From a checkpoint of a small transformer trained on Wikipedia.
Size: width 640, 5 heads of 128, MLP 1920 GELU, 52.2M parameters.
Architecture: LayerNorm after each residual sum, tied embeddings.
Training: a variant of SOAP for these matrices, 1403M tokens, 5353 steps.
Each number is 50 + 15 x the weight over the matrix's rms, rounded and kept within 0 to 99. Layers, rows and columns count from 0.

# layer 5 MLP up, 1920x640, rms 0.0444, rows 1214-1427, columns 608-639
63 55 48 64 38 39 61 53 52 32 41 39 72 39 51 72 37 13 59 37 51 23 46 66 61 43 42 50 31 55 23 53
50 48 48 61 64 44 30 55 51 38 41 56 34 20 37 48 32 71 29 74 20 23 38 46 58 79 51 45 78 52 72 38
59 50 41 44 78 37 59 61 52 52 45 53 46 39 53 38 62 37 72 65 69 64 63 47 70 23 31 33 65 47 64 45
51 39 60 46 38 47 34 57 59 37 55 61 61 27 68 44 27 63 64 55 38 60 42 29 53 59 41 67 63 34 77 77
45 40 77 38 36 37 51 51 66 30 37 59 72 62 31 39 45 54 39 62 39 45 44 22 62 63 51 37 32 45 24 37
50 54 46 54 51 70 53 55 54 25 41 73 45 48 46 59 74 29 53 67 30 43 64 73 52 61 49 62 39 49 57 51
47 56 46 72 39 47 25 35 21 56 24 18 53 15 50 63 56 37 61 52 61 61 73 13 59 51 44 69 64 37 56 25
89 48 51 52 37 45 41 54 34 41 45 55 50 52 90 39 44 57 47 73 45 53 66 29 59 37 70 31 29 61 34 46
41 57 34 46 65 62 52 56 77 72 29 45 47 23 28 44 77 81 51 65 05 53 80 73 46 51 44 52 50 64 09 37
56 55 45 57 69 45 42 18 54 47 46 76 67 43 50 60 37 63 42 76 36 47 40 65 43 49 58 50 45 34 51 55
52 22 67 47 59 54 65 44 25 47 42 47 54 59 44 49 55 27 52 60 81 32 31 47 65 36 76 56 36 43 32 29
39 44 52 60 42 52 49 79 63 74 68 38 57 31 47 58 35 86 53 66 51 49 89 71 74 65 47 45 43 43 62 77
16 49 39 95 36 61 66 77 44 35 39 51 41 47 39 83 64 37 54 63 62 55 52 68 69 55 82 40 55 57 57 25
36 36 35 29 68 40 70 90 74 69 71 90 39 68 26 70 45 40 56 29 58 30 51 54 43 53 65 30 53 49 21 54
40 40 55 39 74 36 46 34 35 73 47 69 65 54 92 24 58 50 66 66 48 23 33 73 54 32 55 48 52 54 68 44
33 55 54 77 41 71 60 71 30 57 45 55 71 54 44 40 79 33 45 46 45 55 73 44 37 48 48 56 35 50 45 66
58 53 43 54 75 35 41 65 44 45 29 62 52 59 51 49 60 42 51 68 34 60 50 50 68 47 37 43 50 38 39 50
44 41 61 62 23 53 31 41 66 31 56 67 63 50 55 40 38 69 52 73 29 51 65 54 43 57 42 41 62 68 21 37
47 69 58 50 43 62 46 26 80 41 65 58 41 38 39 72 51 48 70 57 32 58 39 26 86 31 52 62 45 52 64 60
67 69 45 65 53 73 51 49 65 69 33 67 32 55 62 44 54 50 63 45 26 55 67 63 38 59 44 74 69 48 55 56
71 72 67 48 37 50 40 54 48 46 36 52 55 46 32 59 53 30 58 62 55 57 52 67 62 56 56 82 33 34 47 86
56 57 58 59 67 40 46 43 54 62 33 49 91 64 36 92 48 71 14 85 53 48 99 56 58 55 61 51 65 47 65 38
43 52 65 67 72 67 52 35 57 25 59 46 40 39 44 49 67 62 69 82 42 39 65 88 31 52 66 39 29 56 37 34
31 63 57 48 52 37 62 44 20 65 51 40 29 45 58 77 64 51 32 53 88 44 52 53 53 35 47 53 49 43 36 40
20 69 69 21 54 52 59 60 67 40 45 31 45 41 58 87 60 37 42 50 46 52 24 24 52 47 37 47 45 49 40 44
67 41 67 05 53 46 56 59 50 33 26 65 66 56 76 63 26 44 71 33 56 19 56 48 92 55 57 74 58 64 29 45
49 32 52 46 54 53 55 52 71 68 68 77 49 32 49 49 54 53 56 19 53 39 62 87 48 95 77 65 77 65 37 56
43 60 45 75 39 62 46 26 22 27 34 18 52 67 45 66 54 49 50 26 40 80 55 32 69 63 53 30 37 49 22 66
45 33 23 42 33 52 68 63 67 30 42 48 46 16 57 53 27 71 31 82 57 61 52 63 50 71 61 51 18 80 77 41
46 40 45 50 36 41 37 67 17 52 58 34 44 66 66 40 20 64 41 52 46 47 73 62 37 39 54 44 28 67 75 47
51 48 38 54 38 56 23 48 43 59 42 36 22 53 41 44 47 63 60 55 54 65 66 43 45 58 52 34 58 54 62 34
38 61 23 74 97 71 60 83 42 46 50 46 58 55 40 67 40 46 54 16 40 36 44 54 50 61 32 69 41 37 75 47
63 64 45 59 56 46 66 21 16 44 50 18 50 63 35 46 43 47 42 26 51 53 61 41 57 40 26 26 08 34 46 32
73 61 41 24 31 61 40 38 31 55 45 45 39 55 60 56 47 41 41 30 71 71 48 44 32 56 58 33 59 52 49 42
63 45 57 50 42 66 39 37 36 46 50 59 50 79 51 43 79 51 48 55 58 36 54 71 41 58 65 58 53 76 79 74
54 59 53 64 61 59 50 55 43 66 48 57 71 43 62 62 49 21 46 62 46 53 55 19 67 64 44 55 67 69 82 47
75 53 35 79 35 24 50 58 62 50 55 60 60 50 52 64 28 44 68 98 41 13 66 37 35 56 99 46 43 26 51 59
32 74 41 52 55 60 15 39 53 28 49 27 46 56 40 59 62 31 41 77 45 34 54 11 85 44 45 45 59 46 48 38
48 16 56 60 32 41 36 57 37 34 34 70 49 15 25 78 60 62 50 89 51 74 66 36 64 66 72 62 63 43 38 43
26 53 57 46 29 46 68 10 56 56 57 96 34 53 29 34 54 36 76 68 45 58 47 48 43 39 72 42 43 54 30 38
41 64 81 35 74 28 41 63 33 55 41 77 65 41 72 65 53 42 54 38 61 35 42 46 58 51 62 49 37 60 42 14
36 73 38 53 44 64 40 54 32 57 54 29 52 05 62 60 33 52 45 58 78 45 43 34 37 77 47 49 42 67 47 78
60 49 54 57 46 57 40 61 51 62 66 69 38 75 67 66 73 57 48 45 32 55 57 37 54 60 44 25 40 68 67 46
68 49 65 59 61 67 44 68 73 30 72 55 32 52 56 57 57 61 35 42 73 57 25 61 35 45 46 70 44 47 57 89
61 50 53 34 31 57 40 55 41 33 37 71 50 47 63 56 62 47 48 52 72 61 51 49 51 48 54 46 45 35 37 39
60 33 47 53 47 39 40 53 56 72 53 70 36 35 60 63 49 38 81 62 28 44 77 37 56 71 62 41 24 44 41 60
65 78 25 49 73 43 67 23 57 51 33 85 32 19 56 55 70 66 61 55 68 75 25 56 44 51 54 49 34 19 27 43
37 42 39 58 50 49 52 61 56 56 17 45 61 41 46 31 55 43 61 66 14 49 48 68 29 57 52 60 77 25 69 57
34 70 51 40 47 47 62 74 57 49 49 52 35 22 26 44 38 24 42 32 34 61 22 63 60 50 64 58 33 48 41 41
62 72 60 53 62 51 48 36 35 67 29 37 21 46 44 48 36 35 39 34 61 65 62 32 44 31 53 60 39 50 44 50
71 38 27 35 67 31 83 46 39 37 43 70 64 56 30 46 41 68 41 65 43 55 75 67 30 31 63 33 37 53 53 32
30 53 48 69 47 71 58 69 28 21 48 51 50 71 82 73 26 57 50 27 38 61 52 44 38 58 23 41 44 44 29 28
73 34 48 52 48 53 63 58 52 72 66 31 58 37 51 16 62 65 56 34 75 53 35 62 67 73 37 50 62 34 42 70
37 37 46 37 74 70 19 48 44 38 68 63 56 59 50 36 70 52 37 41 53 52 51 35 35 59 51 57 52 39 35 50
46 57 60 46 40 46 55 67 70 40 56 64 09 20 53 40 05 55 48 66 53 43 56 48 79 46 48 45 50 55 63 39
46 50 49 04 48 65 46 40 59 46 51 28 59 55 90 63 55 56 43 65 54 36 43 65 60 36 44 49 47 43 34 68
51 69 49 46 37 56 67 57 59 41 45 37 59 47 38 42 28 59 55 48 58 58 39 20 74 54 52 34 42 58 66 47
47 71 43 68 64 69 38 48 19 51 42 65 76 67 47 32 69 52 54 55 77 49 65 32 27 40 41 48 49 61 26 61
53 43 69 51 51 50 38 46 83 64 36 46 36 62 41 65 98 64 33 67 59 48 46 52 62 69 59 63 56 50 77 65
63 34 57 39 47 28 38 50 56 43 52 76 54 42 50 35 36 50 40 52 48 49 38 45 62 47 39 75 50 31 53 46
42 67 48 72 54 52 51 32 36 20 13 54 40 05 57 49 46 53 37 36 56 51 42 48 75 55 42 55 50 43 36 53
55 48 26 54 64 43 42 54 26 46 73 41 47 46 55 47 55 43 40 30 38 57 50 72 52 56 47 52 45 71 17 70
57 35 66 76 44 33 20 42 43 52 60 87 53 38 74 69 38 64 60 50 47 51 45 31 48 42 30 56 57 41 39 57
56 38 49 66 67 48 50 70 38 73 51 33 62 50 55 38 30 65 63 50 55 52 71 35 35 22 40 31 44 48 64 32
43 42 56 68 54 57 54 18 34 46 55 53 71 82 69 63 85 48 58 45 82 36 42 67 38 36 57 47 37 39 71 42
44 58 60 40 54 39 53 51 29 64 41 43 61 62 47 82 58 56 17 60 40 41 40 40 57 53 23 31 43 65 60 57
67 64 63 49 40 27 50 70 51 57 51 39 67 60 63 63 13 53 24 49 55 55 24 41 67 52 57 30 63 58 61 27
83 38 65 44 51 45 50 43 59 42 25 69 72 13 29 42 21 48 47 40 41 88 32 30 42 41 51 51 41 60 55 50
52 41 43 20 59 81 81 63 35 22 36 49 69 64 51 46 60 58 53 58 65 57 35 37 39 80 24 41 48 50 53 60
38 38 63 34 15 50 44 25 44 74 32 55 42 70 40 40 58 61 34 41 44 47 75 73 24 52 45 40 41 33 81 44
35 68 47 47 37 39 65 51 57 71 39 56 53 70 41 51 45 62 78 69 39 61 56 36 22 34 24 57 52 41 49 46
49 53 46 70 81 47 40 38 51 38 47 42 57 72 54 46 62 74 66 68 37 66 65 45 25 46 71 56 61 33 34 29
28 45 46 57 63 49 59 51 45 53 51 54 41 55 55 51 48 65 42 37 55 55 36 68 66 40 59 68 45 40 39 33
71 41 53 29 57 60 64 59 45 40 77 51 61 19 49 58 49 51 71 45 42 44 64 74 42 61 38 43 55 64 61 33
51 72 77 55 55 32 56 22 64 41 28 59 64 35 64 43 48 34 58 55 67 58 62 65 40 37 60 51 65 51 58 68
72 49 50 49 41 39 35 55 44 43 49 68 54 76 76 51 53 60 54 44 43 29 53 49 65 69 75 46 37 40 21 30
24 49 63 41 51 46 36 42 56 44 51 68 53 41 57 51 55 68 27 35 29 57 44 34 56 51 45 36 49 42 46 60
38 50 46 33 67 54 49 49 38 54 45 47 31 39 11 80 64 42 63 65 64 59 62 65 35 50 26 61 52 41 43 30
50 53 50 41 54 53 57 62 65 51 50 63 33 48 69 36 49 32 35 68 47 55 76 53 50 34 53 45 50 65 56 48
64 63 63 54 47 48 53 33 49 48 58 49 45 55 63 69 44 67 49 75 64 57 47 57 55 85 45 35 64 33 65 42
43 42 53 43 60 32 55 34 15 51 74 33 50 30 68 59 27 38 45 46 41 57 48 82 34 41 49 58 94 37 36 47
40 57 79 58 62 49 55 53 54 42 53 48 43 67 70 64 36 57 61 64 59 44 64 49 42 35 53 34 51 51 50 34
49 39 66 70 56 45 74 47 50 21 39 75 57 49 38 44 23 39 58 67 38 56 52 62 32 47 65 45 57 28 25 69
26 51 43 76 52 52 38 51 57 37 63 27 25 48 34 68 49 61 60 22 70 25 72 50 46 57 53 51 45 48 53 46
73 74 32 67 71 44 43 57 71 64 61 26 48 47 41 53 41 51 47 68 51 52 44 35 61 37 69 56 63 58 36 55
64 65 38 64 58 39 36 67 47 41 47 58 50 62 50 45 46 85 55 52 46 59 65 74 42 45 47 54 48 58 71 47
31 49 51 53 32 57 59 66 68 56 65 46 41 56 56 70 52 50 55 39 43 38 45 75 43 42 49 49 66 77 56 63
59 47 46 43 49 70 79 37 76 65 40 59 59 43 74 59 49 55 59 56 53 35 62 52 50 21 28 45 65 41 65 29
82 50 49 50 31 50 26 25 53 37 39 54 47 79 62 47 26 53 63 33 51 27 72 44 29 58 40 31 45 49 49 28
32 42 62 70 35 40 56 50 48 63 49 55 30 45 67 57 32 31 70 53 49 82 60 49 47 50 63 32 65 65 44 44
52 50 55 43 59 76 51 50 49 47 31 34 46 50 44 58 35 35 62 46 39 75 57 29 50 74 73 54 34 38 41 54
73 46 40 45 48 24 59 39 18 65 28 62 51 34 27 65 40 51 77 45 48 36 41 40 24 54 54 67 65 49 75 74
35 65 41 36 32 49 31 46 37 64 35 76 70 54 40 36 57 26 40 36 66 54 50 34 32 50 50 16 56 66 45 42
63 39 33 31 57 57 42 53 58 44 40 64 79 28 46 44 41 63 41 10 30 62 62 51 65 42 55 42 57 62 51 52
65 55 49 44 79 49 33 61 73 51 68 61 54 50 26 45 74 25 55 42 37 40 57 30 37 62 47 43 53 54 50 46
45 57 69 01 27 54 37 32 51 57 63 51 72 55 31 57 50 48 73 83 59 38 46 64 05 45 66 51 39 47 84 75
46 32 58 69 36 53 33 44 42 72 44 50 38 36 13 50 49 55 41 75 66 38 38 54 71 56 39 45 60 29 46 69
36 75 40 67 53 41 38 51 48 54 27 63 50 32 72 63 57 61 31 58 53 37 59 33 35 33 76 64 15 71 33 35
38 80 39 94 53 67 99 56 30 85 13 68 35 27 54 34 39 42 62 50 53 69 39 38 88 63 28 69 13 00 30 92
63 72 46 23 23 58 26 82 62 44 68 54 38 64 57 49 64 40 43 26 42 76 18 36 72 29 59 40 28 60 39 28
65 43 57 42 36 48 65 53 59 58 49 36 65 51 57 51 09 48 37 49 40 44 49 45 53 47 28 47 60 48 44 53
72 66 54 51 54 46 58 58 61 62 78 44 30 35 51 57 55 36 63 71 69 55 45 48 70 50 36 50 41 41 55 49
46 36 60 48 48 39 40 16 41 76 72 99 57 35 63 73 40 34 68 60 39 54 36 39 76 46 81 59 38 58 46 42
33 31 49 40 44 60 59 34 18 38 51 52 51 40 46 37 23 68 50 45 43 50 25 68 35 35 58 32 56 47 45 58
49 75 47 44 53 69 70 41 43 72 66 50 76 38 55 49 56 49 42 44 36 67 45 64 30 65 41 54 44 61 52 74
53 51 62 50 48 58 60 50 67 35 66 56 61 72 31 74 37 70 61 61 65 64 54 37 54 72 24 37 40 42 30 43
62 45 31 71 65 39 51 46 43 22 42 40 61 60 45 53 43 79 62 44 68 46 55 44 47 36 39 60 59 56 50 53
53 47 60 44 64 50 36 27 71 63 46 47 30 50 36 54 23 57 79 29 39 61 69 66 41 43 49 66 66 79 76 68
49 65 50 47 43 59 49 60 63 50 70 62 61 57 35 50 65 73 50 64 70 32 38 27 61 25 37 30 70 45 52 59
26 58 53 62 38 24 53 46 48 57 45 78 40 37 25 26 56 43 83 47 50 34 41 25 60 38 44 85 57 70 49 59
54 74 50 73 70 19 40 66 66 30 55 51 32 38 40 43 83 54 51 14 58 44 38 32 61 43 51 46 44 44 61 46
68 57 52 53 65 64 52 56 61 43 58 43 41 52 40 59 47 48 30 53 80 43 45 42 55 58 63 53 27 64 48 57
59 53 46 68 55 27 34 36 54 26 51 69 46 52 62 52 70 71 26 41 45 59 14 56 52 53 42 59 37 42 59 49
32 73 38 41 69 64 73 42 55 32 45 40 44 60 51 65 82 46 60 33 43 49 65 58 75 47 24 56 44 51 81 44
47 45 41 39 65 52 69 47 34 34 54 54 60 81 35 72 65 53 77 71 53 77 62 68 40 71 47 60 43 66 74 64
65 19 44 35 57 83 73 66 77 79 58 55 47 70 35 49 54 58 51 34 44 43 42 61 37 60 71 75 15 26 67 42
43 38 42 41 84 54 21 45 71 22 40 48 29 70 76 39 33 29 28 46 56 53 76 59 47 47 59 48 16 58 49 39
40 18 33 52 41 68 43 59 33 71 56 69 40 51 48 44 41 44 33 60 42 44 64 66 41 60 49 47 47 37 56 52
27 53 57 66 40 59 61 47 50 49 65 51 52 59 58 38 61 59 61 75 44 50 48 54 57 59 75 18 51 33 46 35
50 34 34 61 75 60 55 56 62 33 63 42 41 32 38 69 19 49 29 60 56 59 25 55 58 45 49 47 50 18 56 47
51 45 50 43 46 66 44 22 52 63 63 48 51 58 66 67 52 51 77 50 57 66 71 50 55 36 64 55 31 42 47 31
47 28 35 60 42 50 56 66 37 59 66 53 49 48 47 22 40 38 40 60 38 64 52 38 32 50 71 61 41 72 52 57
32 66 43 39 36 61 57 26 30 62 58 59 36 57 42 52 46 59 52 33 34 82 65 65 50 60 60 56 57 47 60 70
56 54 50 80 35 59 40 52 61 53 46 36 21 59 43 68 59 62 50 50 53 52 52 60 44 61 36 44 10 16 32 67
35 39 52 55 29 53 76 48 53 53 31 64 43 46 62 67 60 63 57 41 62 33 51 42 71 59 47 71 38 44 40 64
66 36 37 57 04 51 66 59 58 62 51 47 34 36 31 44 50 53 32 41 48 73 61 56 63 31 51 33 49 76 36 51
36 48 73 21 65 57 71 48 67 62 71 50 48 17 74 66 55 57 55 30 56 40 63 39 63 58 69 30 65 59 30 59
57 33 52 35 15 53 62 18 53 55 30 50 64 33 63 45 48 63 24 52 57 24 52 38 70 45 45 08 36 55 41 54
35 43 47 63 36 69 51 54 16 70 28 87 52 09 55 56 34 60 44 48 44 62 23 57 66 55 49 58 59 42 56 41
48 46 44 67 55 66 37 47 64 54 50 44 69 52 56 49 45 62 39 21 42 40 49 32 88 39 58 37 21 67 56 56
32 73 33 66 49 43 30 98 48 45 60 64 48 67 51 57 80 35 60 49 62 53 47 37 56 72 61 48 54 67 41 54
52 57 42 59 47 52 42 33 61 55 39 49 52 38 27 50 37 52 45 52 41 30 41 57 47 20 58 32 63 73 73 26
69 55 54 57 52 58 70 45 24 71 39 64 24 55 62 32 45 73 47 41 58 50 59 36 58 45 47 46 53 63 57 59
60 60 54 26 64 65 77 48 56 89 43 45 48 45 75 35 52 59 42 45 51 59 29 72 45 55 67 53 81 51 46 61
57 53 78 60 45 73 44 79 58 06 38 60 58 37 68 55 38 35 52 54 63 40 79 58 42 39 66 56 44 35 48 51
38 65 66 42 56 26 63 30 33 37 52 62 28 43 43 44 44 44 54 52 50 42 42 60 48 57 54 53 54 52 56 79
41 19 32 65 37 40 29 49 59 88 24 62 51 20 44 39 33 48 59 70 28 45 57 43 61 56 61 36 56 57 51 74
62 58 45 43 41 46 57 59 73 63 51 42 69 67 54 55 42 29 53 60 38 66 30 11 07 81 60 75 55 61 53 40
54 69 54 42 63 53 57 25 74 56 47 47 40 71 56 55 60 56 75 61 66 62 77 56 67 42 48 70 49 42 42 56
20 63 52 61 46 36 64 52 55 54 56 55 59 39 28 60 73 65 40 54 71 56 29 37 16 66 68 68 57 56 48 47
52 38 31 55 65 65 54 30 25 40 72 25 38 17 08 49 63 54 44 33 36 63 77 36 42 41 38 64 62 56 47 61
71 35 47 72 58 50 56 56 27 65 55 28 52 33 60 64 39 60 54 51 45 55 58 42 41 58 57 53 66 64 51 38
45 30 42 49 79 44 67 75 31 19 47 39 61 55 50 68 35 60 60 62 51 58 61 47 52 46 74 55 54 53 77 55
49 32 46 20 73 24 42 60 53 68 61 74 46 63 52 65 30 51 51 55 60 37 18 38 42 35 73 55 48 19 38 52
35 38 14 78 50 50 54 37 46 37 35 66 36 53 68 42 53 64 65 54 46 65 56 47 08 36 26 65 33 45 65 11
28 13 67 23 33 45 51 26 59 40 54 68 57 46 34 58 55 66 41 60 45 37 70 49 60 69 68 43 41 47 53 46
47 41 50 51 54 41 40 20 58 33 46 44 52 78 41 55 63 50 59 70 50 43 58 56 37 46 50 66 53 11 57 52
55 38 32 68 41 29 57 47 25 37 55 34 58 41 49 60 78 43 70 36 51 51 38 58 51 62 71 40 44 55 43 56
36 40 58 41 63 54 67 61 42 51 50 56 46 18 59 61 55 59 78 42 36 55 45 88 65 52 47 71 65 41 47 46
59 58 59 48 29 45 60 76 84 59 66 51 52 50 58 45 88 51 94 67 53 72 57 20 33 63 64 59 37 38 42 38
33 92 42 34 51 53 70 34 53 38 40 40 35 60 42 79 66 35 38 43 36 63 71 49 54 77 32 33 19 39 73 50
48 61 58 42 65 45 52 69 29 48 69 32 74 51 34 21 56 60 86 27 70 49 29 56 52 61 47 47 31 52 73 62
42 32 75 66 49 54 52 30 54 24 40 59 62 68 59 30 56 59 34 28 41 54 43 36 52 43 67 42 22 63 60 43
51 49 32 72 62 53 52 37 37 76 36 34 40 53 62 54 56 52 25 31 47 56 61 51 58 31 37 63 44 58 52 52
54 35 55 54 52 53 58 62 59 33 44 60 62 60 31 19 57 39 33 51 67 60 46 60 46 54 35 26 28 65 71 37
52 56 54 37 33 61 49 52 35 10 52 61 50 71 58 46 66 53 73 61 12 57 83 51 73 39 42 33 49 44 65 44
68 46 43 73 57 57 49 55 60 50 44 29 58 51 37 44 48 56 42 48 63 42 55 59 48 79 42 71 61 65 39 33
57 61 55 37 87 50 55 42 30 58 31 46 50 43 42 25 50 28 48 45 73 45 52 55 45 57 69 47 37 77 70 36
66 57 45 73 51 53 42 50 26 45 44 49 51 47 50 36 68 58 59 46 30 51 50 68 58 31 91 28 38 56 30 24
24 48 45 53 44 56 32 44 56 60 37 61 64 64 41 46 21 27 60 91 60 52 57 54 76 46 47 62 50 00 44 70
58 44 40 76 99 48 64 62 52 72 67 78 83 43 25 61 58 86 60 34 48 34 53 32 63 39 49 47 32 56 40 50
36 42 41 41 50 73 75 60 46 56 64 50 49 65 33 50 58 48 55 52 07 60 79 49 51 46 78 37 38 25 43 49
25 45 58 37 24 65 52 31 44 36 58 36 67 45 37 63 57 44 43 70 52 22 51 41 75 46 50 47 61 48 58 32
37 42 24 27 61 62 52 30 55 54 53 85 32 58 36 64 54 25 75 34 71 74 57 51 08 47 65 59 46 49 33 47
36 48 60 58 53 11 56 80 58 59 45 45 55 24 54 29 52 52 49 53 66 53 54 50 57 30 38 39 70 40 52 37
50 69 31 48 55 68 55 61 70 51 25 40 39 52 43 69 51 42 70 56 51 34 45 52 45 28 51 65 35 54 67 67
32 68 40 59 65 69 14 51 42 54 48 73 53 35 70 47 26 40 48 67 50 74 47 72 49 39 52 41 64 71 56 64
59 44 54 50 20 39 57 58 25 46 36 45 39 51 92 36 41 11 57 38 57 65 26 47 52 36 40 48 51 58 81 44
58 52 43 40 48 62 52 49 31 45 48 55 49 43 40 58 53 72 35 47 46 59 42 75 43 38 42 56 48 61 39 10
80 42 33 79 31 27 17 30 46 90 51 23 34 68 44 19 49 54 55 34 40 79 69 58 43 85 45 62 42 47 46 60
54 29 35 68 26 38 52 29 42 35 31 43 43 52 73 41 65 68 50 60 68 53 48 42 53 57 71 39 61 71 30 40
57 43 55 57 46 41 75 38 50 52 63 51 45 19 71 58 05 11 45 31 39 42 50 35 47 49 20 52 33 74 62 29
41 32 80 70 31 61 55 65 61 55 34 25 73 43 53 60 18 30 50 50 59 56 40 75 62 34 74 58 47 61 53 39
71 60 41 72 55 72 50 38 38 44 75 61 52 40 63 61 31 66 51 57 44 29 53 61 77 41 39 65 38 50 49 68
49 64 49 56 61 50 19 25 53 72 61 40 40 74 35 57 55 31 25 43 25 32 42 47 44 31 54 83 67 48 46 64
78 48 65 60 37 83 22 50 34 68 52 46 58 32 55 19 41 68 35 45 68 53 46 42 62 64 46 45 39 56 63 76
62 16 37 68 60 69 59 43 32 75 38 65 78 61 75 52 27 73 40 97 28 54 58 63 64 34 78 39 63 40 27 42
21 49 48 51 49 48 54 24 32 37 61 80 53 67 47 53 50 62 38 69 37 43 48 29 36 52 50 62 33 51 21 68
51 67 38 58 52 47 50 60 45 62 44 37 22 55 41 50 49 44 60 45 51 53 56 40 49 43 61 57 43 51 43 68
51 87 53 53 48 70 48 32 71 53 38 56 31 33 43 57 80 54 47 59 47 51 45 57 54 57 79 66 27 51 46 47
32 26 40 39 35 36 48 60 24 79 45 59 55 31 64 60 52 59 50 49 40 28 30 31 44 38 62 28 51 63 66 60
37 49 43 53 69 65 67 34 60 57 70 27 49 41 72 25 39 46 28 55 59 45 39 48 47 73 60 42 52 46 60 51
55 40 38 32 48 50 46 30 81 11 38 46 44 26 42 80 48 24 57 41 51 70 45 36 54 41 49 54 60 49 20 50
59 21 58 99 48 54 61 61 58 58 62 47 50 45 48 45 63 56 76 63 32 75 37 51 80 42 40 69 45 62 55 51
55 54 46 39 31 43 38 51 48 60 45 53 41 35 50 40 39 67 57 35 62 31 66 52 60 60 31 36 61 51 41 36
27 66 43 60 86 53 80 51 35 53 32 42 45 44 79 19 76 69 38 37 50 31 42 62 72 45 62 56 60 49 59 55
51 37 45 39 47 51 61 52 26 57 42 45 57 24 39 42 40 63 54 13 53 61 66 33 16 60 44 60 16 48 61 66
23 49 48 42 43 11 43 47 49 24 44 72 34 55 37 58 52 74 35 28 59 63 47 42 43 48 34 58 62 51 34 28
56 53 67 59 43 37 56 64 53 50 39 74 63 65 43 54 67 58 58 32 25 67 59 64 44 63 48 46 46 21 57 40
72 44 65 55 54 71 61 74 67 51 20 66 40 71 46 37 43 62 34 24 72 43 39 56 31 35 51 59 66 44 27 50
60 33 49 31 28 40 59 51 75 58 33 83 49 71 47 59 43 51 38 80 30 60 24 45 37 55 62 40 52 51 48 45
50 58 35 50 73 55 73 44 46 69 52 39 40 45 51 59 32 22 46 45 58 46 52 47 38 41 35 74 58 50 35 63
70 56 45 36 48 46 56 61 94 59 53 59 56 60 54 65 35 51 36 45 36 47 73 26 38 61 57 56 34 61 48 63
37 61 59 65 42 38 50 36 43 68 51 35 40 61 61 49 62 50 64 48 57 49 41 63 52 56 41 44 44 25 43 43
19 62 49 17 31 24 51 58 66 42 61 63 26 45 44 42 43 69 58 54 37 48 64 75 78 50 52 62 58 61 66 38
57 41 59 37 35 66 49 43 44 55 59 53 73 44 50 46 54 56 45 34 44 49 41 65 53 37 54 25 35 59 32 88
84 57 61 67 22 29 36 61 48 48 18 80 28 44 48 56 07 50 39 37 00 60 42 68 75 31 50 53 37 36 45 34
42 45 44 51 33 67 52 69 73 43 36 56 71 56 53 28 59 51 57 57 33 47 40 52 55 71 51 54 75 45 60 43
47 68 43 63 49 49 62 59 61 58 67 57 43 27 46 22 24 53 50 53 71 48 51 40 48 77 32 53 45 49 47 57
57 34 33 44 67 49 56 40 34 55 40 78 60 39 75 28 72 49 41 45 53 73 32 66 69 41 22 46 35 44 48 42
66 53 49 67 47 12 48 44 77 62 22 26 76 33 37 83 47 56 51 58 43 35 65 57 32 35 38 57 33 23 65 82
69 43 52 63 23 56 61 40 36 47 41 72 36 51 50 38 47 27 63 48 62 52 34 52 59 33 53 59 52 59 78 44
60 53 60 43 53 35 36 41 53 52 44 21 62 42 59 41 61 56 45 33 61 54 50 54 34 38 51 47 76 57 45 52
49 33 35 49 33 53 56 68 73 45 53 37 63 69 58 30 48 70 67 72 68 50 64 36 60 52 90 40 52 42 53 66
65 58 63 47 42 52 24 49 09 62 74 83 55 33 85 48 58 51 36 55 47 15 48 41 24 46 48 55 45 19 61 49
48 47 66 49 44 56 66 57 48 55 45 28 70 27 37 50 32 72 61 37 57 52 62 47 41 59 48 60 73 66 69 64
52 59 54 34 41 53 59 39 25 33 28 43 59 14 41 56 39 53 36 34 42 53 45 62 42 46 48 38 47 55 51 17
38 32 45 58 53 38 28 57 66 47 75 47 57 44 51 69 46 50 39 41 47 35 39 32 56 59 68 46 59 24 90 44
37 68 47 36 75 32 64 54 62 60 37 54 29 21 21 42 55 44 55 26 54 73 58 39 30 47 75 54 51 45 70 51
79 34 46 55 67 55 55 51 68 49 41 73 41 83 39 62 54 53 46 47 43 65 62 24 20 49 56 61 47 39 46 34
69 34 63 54 59 42 53 54 40 56 60 53 49 56 33 43 61 71 59 72 41 50 71 44 57 34 50 82 33 52 39 47
38 59 51 40 61 58 24 42 28 35 42 63 46 61 56 59 36 13 64 60 66 60 47 33 40 38 48 46 70 58 42 28
32 56 43 59 44 75 41 51 57 28 55 62 29 58 66 63 58 74 62 52 73 48 49 55 88 54 35 29 59 51 58 67
32 57 26 52 46 55 56 53 56 54 32 63 56 59 69 44 61 57 41 65 67 30 55 50 49 48 20 41 48 55 56 52